config = dict(
    num_hidden_layers=12,
    hidden_size=256,
    num_attention_heads=6,
    num_key_value_heads=1,
    head_dim=64,
    intermediate_size=512,
    vocab_size=512,
    hidden_act='swiglu',
    norm='rmsnorm',
    norm_place='pre',
    norm_eps=1e-05,
    positions='rope',
    rope_theta=10000.0,
    rope_fraction=0.75,
    qk_norm=False,
    attn_scale=0.125,
    bias='qkv',
    tie_word_embeddings=True,
    parallel_block=False,
    init='trunc',
    init_std_qkv=0.0333,
    init_std_o=0.0414,
    init_std_up=0.0477,
    init_std_down=0.0477,
    optimizer='soap_variant',
    learning_rate=0.00359,
    weight_decay=0.0,
    lr_head=0.00735,
    max_grad_norm=1.0,
    warmup_steps=200,
    schedule='wsd',
    decay_fraction=1.0,
    decay_shape='linear',
    final_lr_fraction=0.02,
    batch_tokens=[32768, 65536, 98304],
    max_seq_len=1024,
    doc_mask=True,
    train_tokens=239200000,
    max_steps=4114,
    dataset='wikipedia_en',
)
Each number is 128 + 24 x the weight over its row's rms, rounded and kept within 0 to 255. Layers, rows and columns count from 0. Numbers have three digits each. The size before them is the row's rms in percent of the matrix's.

# layer 7 attention value, 64x256, rms 0.0333, rows 7-14, columns 0-127
103:095113123155105101127138150140096156130175136124102108155182138098069085107151150112168151121152145188110142133129143121123103118093107168117113113099148095139112118113133135123131110126152115134148102141144156133152125123130121141131102141146091119140107110129169122126148114143177151151094140091121080134159145165119164104130071097151078145117093125119131108085111116110138099127110
103:133116154110112079132130116137127130153165113130120169129122142136145118124084167155151125118104107105124128137158154099144117106097168143117115095098109129108128126120098125131100099138134165112140132112169092125154168093132098108144120160147124140141121121105116186099140130166098129120136153140124150108135115142129125155115130114147099150146098141140164078146142119160085095135103
095:148123128160107141115123139140160142104121141141110126146142124137163163142122142117113165112108116133100174141085180129103128129132119115133144117128115054112141139117125144114158163145127132100127124141128170125119077151161132111124087114118156081102122156135150126139120136134133100149091075183116129157124119096126143128105159159171078092133122118136089141075079145123100090150126
100:141153091103140135135129172132115169112112134132078120150156158173151131151125131114127194156133136074124092170130125109126119112135098123111097168143137081101179113129150138142107161146162089119137121145150139089156171163138156126142089179091118129152121137158145125160148105160126143110127180117111160091135157120128155125141141083145114133141140165106122080141102117083147104160123
102:186154128125100131141137119121093177126125133103098109121130162126123104175126123163130123151134103127154146112080151106150140133149127136126141147119083094055098159130137108091136142128149130064144119125124104107176097160157128101127160131168128089068158153150120102140108119105108144170145128121199106143129136143155129152073099143119077136166150133093135149109132121117125138126139
102:128142170119112124123129135167127171179149129093110136117111139130152158120152116127135141126129135126106119143098114106142122121095152137076161093148110140095108155150153121166141175110098141132080105134135129118112133115090120195106123150110124112099160140119110118165154132152154088083121067104165126120102148166157137153110157100105128117085077096154123153119101083118144143133116
097:149095113143092107119115116142135177160105100116125127095124121109105126107145103169138117097157070143142173132099112120109099120146130126117135111152089142155158075133083124123199128146130115140079119151127135109127167138171192148164139139125151097131135133156120145101106107129154101167099119134102141120138120099138128108163121121122110144168091119163121146119132118180141150115106
099:105144144082148067114132109085102125135155113125146113111133111133103168129091133129066120162105088105083104130121135122150129111131118097103124123073168104144098092137137095113147117119127093188126153084142114125112100101121129137192125145145115135112134103146134134121081121134112166156110103174139139141134125106131138157091113127128141134128103131090106126107071145123095115129130
# layer 7 attention output (transposed), 384x256, rms 0.0413, rows 7-14,71-77,135-141,199-205,263-269,327-333, columns 0-127
094:070187112099125147069116099136110100127117145116122126108094114069123166087106155133083166151145124118137107155123130113144141112132136120107144151144108147180105121120139113134137153142127083094189168138132141148169119139115087120157154120161128162125101132122123143152114141137160117129117153110106100160097146161138119128142140111190117106128187163123154154114125149135166074120096
091:099065173104141135113095119148088122174152106136122126109144112086125120175129088153169112128141128131142136064084164099114152106122080140154138133124159142154116120131124095153134153111146122089080136157117109133124101082119165099123089147155156130128112137098139174155092131147132125170098116091111153054123100120133121135113094151119130165130134110137120143095165110141155172122125
090:143133163148126167122172122132105120136155119147111133142137154135163124130157183134140119137106104121116129146156148144127106121135072119133158166149178133079132143060092133125178139151164125121112114118121113121106114128180131113110131136109139113172121118145115155137141138149132154154113153056170136115142129111156135123119151140104145148158125086131121115114133156146115126058140
102:112130134102094111145167158135118126093113149111126111089150167124129102165138165134106119084080144140089168117143113118120151121171095171118124098134113096103097137091077149162135162155113128083101145125149135137140108113162096136183151111153131136152145131131180192152130104080129123167145105118154148131136144122142127148111141143152141105124161087117175138106090140139171108131107
096:123153154150124129135152165109101102102114105127129141163089133101153102131130148108127106096147124121125139162122164144128100131125131127132163104126140133130125097091113102120121154119122114149076123108087144136128126114106164127125117110148135107155160150120109138110076115140182154168130110121147147164099103121129094136124124139085150122169139158116154130091163130134129156128125
095:115144126145090158145137121139148151103125123120087120161116146076160118126117158157088115076115128080133108147163090141154141123155122092149098122146146162117143143116189129126107118119115116120125157144095142126122120111141151105154140116094099142114097142157114059146136113115117138122112174118096175125117122196112161126118091111079127113144109128140119150107164118147134164130109
087:132125099133139133136092107125097123144146132119128113148101099101128104145084139125107069137105120099149099086106093171127117113123134113127129107136131144089108124140175134078132104101152134085109077144081115117114117208122111165097109134159134109138118152164100146095098125116112170124127160135141130148131109097134102147134150123126149088133115101129058080155100129117102134126128
102:142121122100077113121138109154119117121070105170157079103160133130143139140165156132111131108120159147139140196162109141139113120123117143142133152138135121124116138116137128145091123165144145128143111113143135152132118113157158077199087141134106160142113066137123141108093148104113086134085110113143099093141142083117135135133119125117150135154105126138114131124142122101118120153149
091:109142142129151144096133131116155142139127192118151138129116202128121102149121120137135159085127173097113081109135112122166112122143205139164124128147138097140167101147101138150108109121108113142156138152129119110161115125155138144124148114087189146100105109158123151133113133094105153124136156159123153119136117133146136156127114170105126132158146122092121134128133092174118115152157
099:149149135129131150144127134105142166107108117162145151135162149126139105090133125059102168096150194160139117101075105103122128141143087143107136130110159114154113133124124145127138149087133124165150129153107087156081090132132138143067105096125115146126159097177124152106143112154147108103124126133142080146105173131158130106112134128134142137074138133125147146157113150111123135128118
086:127128130153126095135149142126155130150117194131138149079136161123146105072107150102093116116115131118152125133166067112175152159104156140136120144110135120150115134159123134158140106118120121128100171139089062141154145128107141111155164116178118162153121108079126164170135129115166110145152125119114148116187115127145144153116103142131134151107099066107127106161138142117122157129148
092:107133126123127108176120079138172138121115102145142122104147093077113109126145155140161127094140161104152121130107121132140148135112148127126125114157105141133131073128134123089136121124117148163115127121108139120134147132104108113105160139095082129139102152114124167091098125175173131168120094155110107139171107126127120074134150099098111080134146105107140124116208130185103152115121
091:114094108110151140123125152130130176110127164110148094113132136161108139096112138113123126117119117152099108089136116137153121151141133132189120161129090137121154147091112147230143110129112123139181106113133136143105132098177098125162124121120120161132109059129113141127121158163134161115124139104095104100103104098129117097156147188106135105118146110129139115140080132079104090132135
092:090102108105151145143156151107136141101133128157115142123128096154093159193074085089129086173160089141153141144161103138107117121129169138150122123082100110160118121124108146157124125144118145148150113106092125103159163154139113133131150119140122105113109118169124119132154130124097140170130115148130088141131156119119137115106096123083129110128129149136122141188110167141121134104142
093:147119128104175188145168145141139149093103150182133122140101127144095152125113155103120082153142103115122139145128146091091127128123143160171142101123151142126113122138117101177071156114079134090160074121126114152071125128150139137119138122152103125162146116146154113153164114174108138128095154135105153096159087133137140138139085140126128117139137099096109138116132071097145106144146
091:093116122072127136177114140155124213160093122125115104068103140097139128119130111120105163152138109133140132151090134143119089103106122092134147137178138157113143120099102097120107155129108078121101122091153144120195114128165124143102117125132132099112120099116143122144125139106159138157118155129160109085127121129102109112100163143128126112152148127149135150121138114119155149144135
104:111118096106152107120096126152120123108084173108130114150154100160103113117137096174153159130128110151119145124167091157132166143106151128166133146134073162117152106118101137102175155118099175121099147119109132120149142136109136133152118154134115118176117099141151155159123145130142142132119175109121124114128092136133117100139056178137147129168104141159129183132111091122118105148114
083:132117125126113134153149128139112095123125163147151140125133111118153115176143118106080099133090192072168147137090108153066148097099112103082104109152132140143170144131116122093129117076133105136112127126127119134146120160122096137143125134117179164142140174118142172157126140126138100121111130164122165093141160139148148129143142106145100170127093134098138130108096134163127131124142
100:141141149147140140125105111123126125153143158103119115148104168136144138153131117133167082144145151186166094144147129120123089112168140126167097123179131139115134173173112110179138147121106118129121146104127147116095136142156127145104142103132132086109106109153133094130169134146072125125103144143087077096112138159129178183114116112108105127133077124106141146094121100187136143120120
099:121141165148136123158166117125119123117083105156124125099120140122152131155129139111143122133136124141090166112102171095136124103134134104126132126099166124158095145111118124084055117085087154123141149138133119076116141126139134081083113135179104101088098128130110116172042174098087118160160141143157133166164146171130138122108107124122133143087132100130126113131142097131117093100144
096:169119126120131122105129116131153146114117135129117128147117108139148099090157127107113123135137125129118124153153119075166152168130122117158139133108120147126123099111136105103157098148110119122148115156131113168092129146106129167131117130140166125181141135116146110084159110134196180116116114160120112105154099086070136107155116112090116088100146120139100133134134081187162129125170
100:142106141140142078084091133135143125102143131109133080113093126087126089171183096136078159116071110088170113095110151153110106131074107110150127135111105131113088144123076162127160171158146146136103134143114169079153083148139106132138115121119141101129116149102158117106158156145125069125095119118148111122114118135110111098114132140128105139118116127178135155138117158157128153103098
116:134177109117114133136144150108133133110145079134117121137135068112158180118111136118108098107109119129091136131135126129096178149135076115139104108134130154085117107132149151124128126105175121118156124106093101189112143126109156154149086135141131131143117106116147150172130151151136101119114075091147101139099135141150107082124117137133161130140118185170098130119129111122145130120129
112:136102160109149135088135136157133149148131092077136122121092144121145137157146146119091141125122086122163097134123118140135117084134141117122146113141153108107111089103112158138111142132121111148137093126156163128120173124107151162155134124117147115111117130154161101156108133087142136121125136114154155117130090149132134119117127151161111064150137135094099115114144160104155130098148
120:124116143123141146145110156140103132147097111144161154106104136137126139095131133130111154154121101129101159170100136154109092117151131157106161097124100140107130125157117098134101169122130155102137125070136105104092095147082121153071082154136115154134144091129141115105119141128138157102098152138119138154135138106118113131166116081128150141115145144149129152123125152150134145129130
123:142112119138098129117151147139102108130184155130151155136107091147172138123120104126122139189142082113112123159167162139119120134156116119151151143099156141188130110170122085163134127128141137132118150124125118135108060114099137102116106108152200101142140109109121106183132132117087134087136126129108169119072161147114129171119143172135128145079138146159081130138090129092117096115124
128:138140087120085139157100113160147103172156122125156136193122119092144113124122147110123103156116121130120161137123131105133107149071151124092122102128180144106162102156145129084114156115131122123128145136145139155122120122098144135125115170100107129141112128131131128160152119150103083134080145133088170102131094131157180144129140116089133131165131151092079109138175149100118156129122
125:159152152181104083166152119167133117175115153094162100137122128119129083092145130141109148106103101128137120094069118118132145153109104162158128163144115117140145099130157097089094088181128128119138149146159136103160090097105106127140144119125155135099086139103142157103113157121123114118124118113161107117145106122161096104106101126176123116126160119139132144119164154140132131117146
123:114152188139122119138143134122102153122150166127131163150106119145135122097114162099134178116099121135102133139167170144175133115131112114110134121128113124086127113128115154131171089130099170172078147114122108094159132070134103122100167097121145133137106134166083088113147122060118144146137129124112160128148148119133113134108170126128139141136132097122112121132148159139141132097135
102:140112125107137107112133152128165147087102111145116118116118147147116119143158090182100154130136077074162132068136119141117112163133142162147138152086113145120099124112118139119115099151135142137123114139140130079099146095104144123137163145122124102112171094129128116091169121136126134144135121092123168141117145142121070116153119134117199094161132094139143106119171162127128098146141
097:106112170148127162128065117170162165132105142111109080156144091121087117133115150171147118125186138161130115141154155118072134135108149094107149112133164125100110098143127078181134115140127091136173139115127165111153119140128156091142157121135136126111141124103076079108092073105114147090085116164111137123173101119139190118142138144103118115137137155114118164104116094153162176132118
105:128121117164134088116091112113134133118119135101114145118153135119125120118132090143157127110113173121126132147125106155119153130092123095153131131141123159134129139101166139092142097172135149118131105127160127076132106164165137083153121131134129111171109116121135151088174132108136123167103121118130074164116120127124127067101109139103124135147105148157128104126172135109119089149161
101:121128127070122131123128129147110137158106126143097088123130082176106117153125112141132094143111146135139119094153145157125149142094139143134133100138137129124157166125107161127131137152186153167105130125138158128112164148137160116123166153160104135091159101154126088099135098117074152157143138101120163124169102113115150104135130166110158176134124090138144133151107065118124144142118
101:094113133114133138135125087105085144119102091136123132132141173145115104149126129177167115150097149116118127131118164060116114151103116139160126129103100105140155102136080128122140127156143134085106134140135099137131140199131111155160165108141123140153100176155143143114135135118084099088134143136137108127167120119118165130120145118173133121128172108180149140119126152149186097107150
105:154122115097165142089096152145085159148094127142192172145146172138148166109149152138183145093105146169151123159131141145142114127150111121106114156113151135100120149143113146144155105112144149118098133097187141157136137134119124091141145113141160142154079098096152140087108114107111131139141145116142155129141114071114152126142119141124090105134115117117081116113141171108110166109085
092:121131101150183093133160146138150093124138093116097104134189128156184098133118113171144111107143119134120117135161111167119153161141168146129112152114133089171082137149120127087127131094147164147117184130153125143146136168094105104156078163132124114140132121132115127095147151127134119114128079135096133153145123107162116108146122108156147091135152093151165116134146138141131129134118
101:118126137150099107128163047117146094123153166150113132105096115163114147151125103103115165142113153127140160134121125136135110114137095139117078105150118149118138164140174129069138167153103143115116155147137095127121122118166131093113105171147124152141116156127135089114138123117115137120093141138168135080129150080126128133160187115099144125128118117178137145097101165117103141118111
076:121113118132136130105187101115108108127084110143148155142116170081116103142138099146150090108170122091132113161118131113140161149138133091100161179118132129088146123126118138093098131125122122151107091092143143100125122172142106129128157125111082132078122143051126169096071138140144104169143100133113136144106165114136127137118112081122156137162107101123131120142102162142167157131145
096:107130128152080112099146150137093150112164105139101091125090124176086115129157109135156141140147147153107149099149107133101144138129165137160131178108134135137141087084157098158133137150178106100138171136163127166150173101082141145100110135126096146114127114130124129118106087148091091121146122127185084119096138138192119106156116166137110103118147164142191139150123147134161147116110
088:132090101151139137117123127107129133121134139141114143101127105115093154124152106112107141114108099184114128080134126110062073131084105120089100143165113122124119098095103091110110076095121110103121137128163153139117150134122131139142109128113144132172096106140139092095123121160185104126074125124183090134102124112191094092134108111110156129167138170147132098119154132122139163146075
093:144098135122115121118126142130120110117157134175116109075152071145158173122118167107118157123127140110140092097165115156075087115116113133090132113131103124125083099123167150158184145128148160151120135122116117112108145141123160145113105149091136163116135118147146101112140170135167115098124108093102088160148171159136111128124149096164131135119117133188194116136068144115121156142103
087:164098153150109094107061141082057088125160078150076110122132113148121144123125113140142143191139156113112137073135167124128139109116141141095153152095169108073114143129116113141152150116134155139150120100144087129109117174129132146107119129127113120144140107107134111152113098145106150117099115150105127161143184088098095129127131148150139173157117117109188105104089092096123127090099
088:096091151141143121129129107132182042124113126160114148156141114153144143120157142146139150174117162151105172156092140091095127127104116143097125112173123103131132165112133163125106115145168132091137142102166128117118157126105107120163132164117107186114087110088113144164158105161154136139140117144142103140103127163117123135099159161110135180110133145130152164091092164142115112167142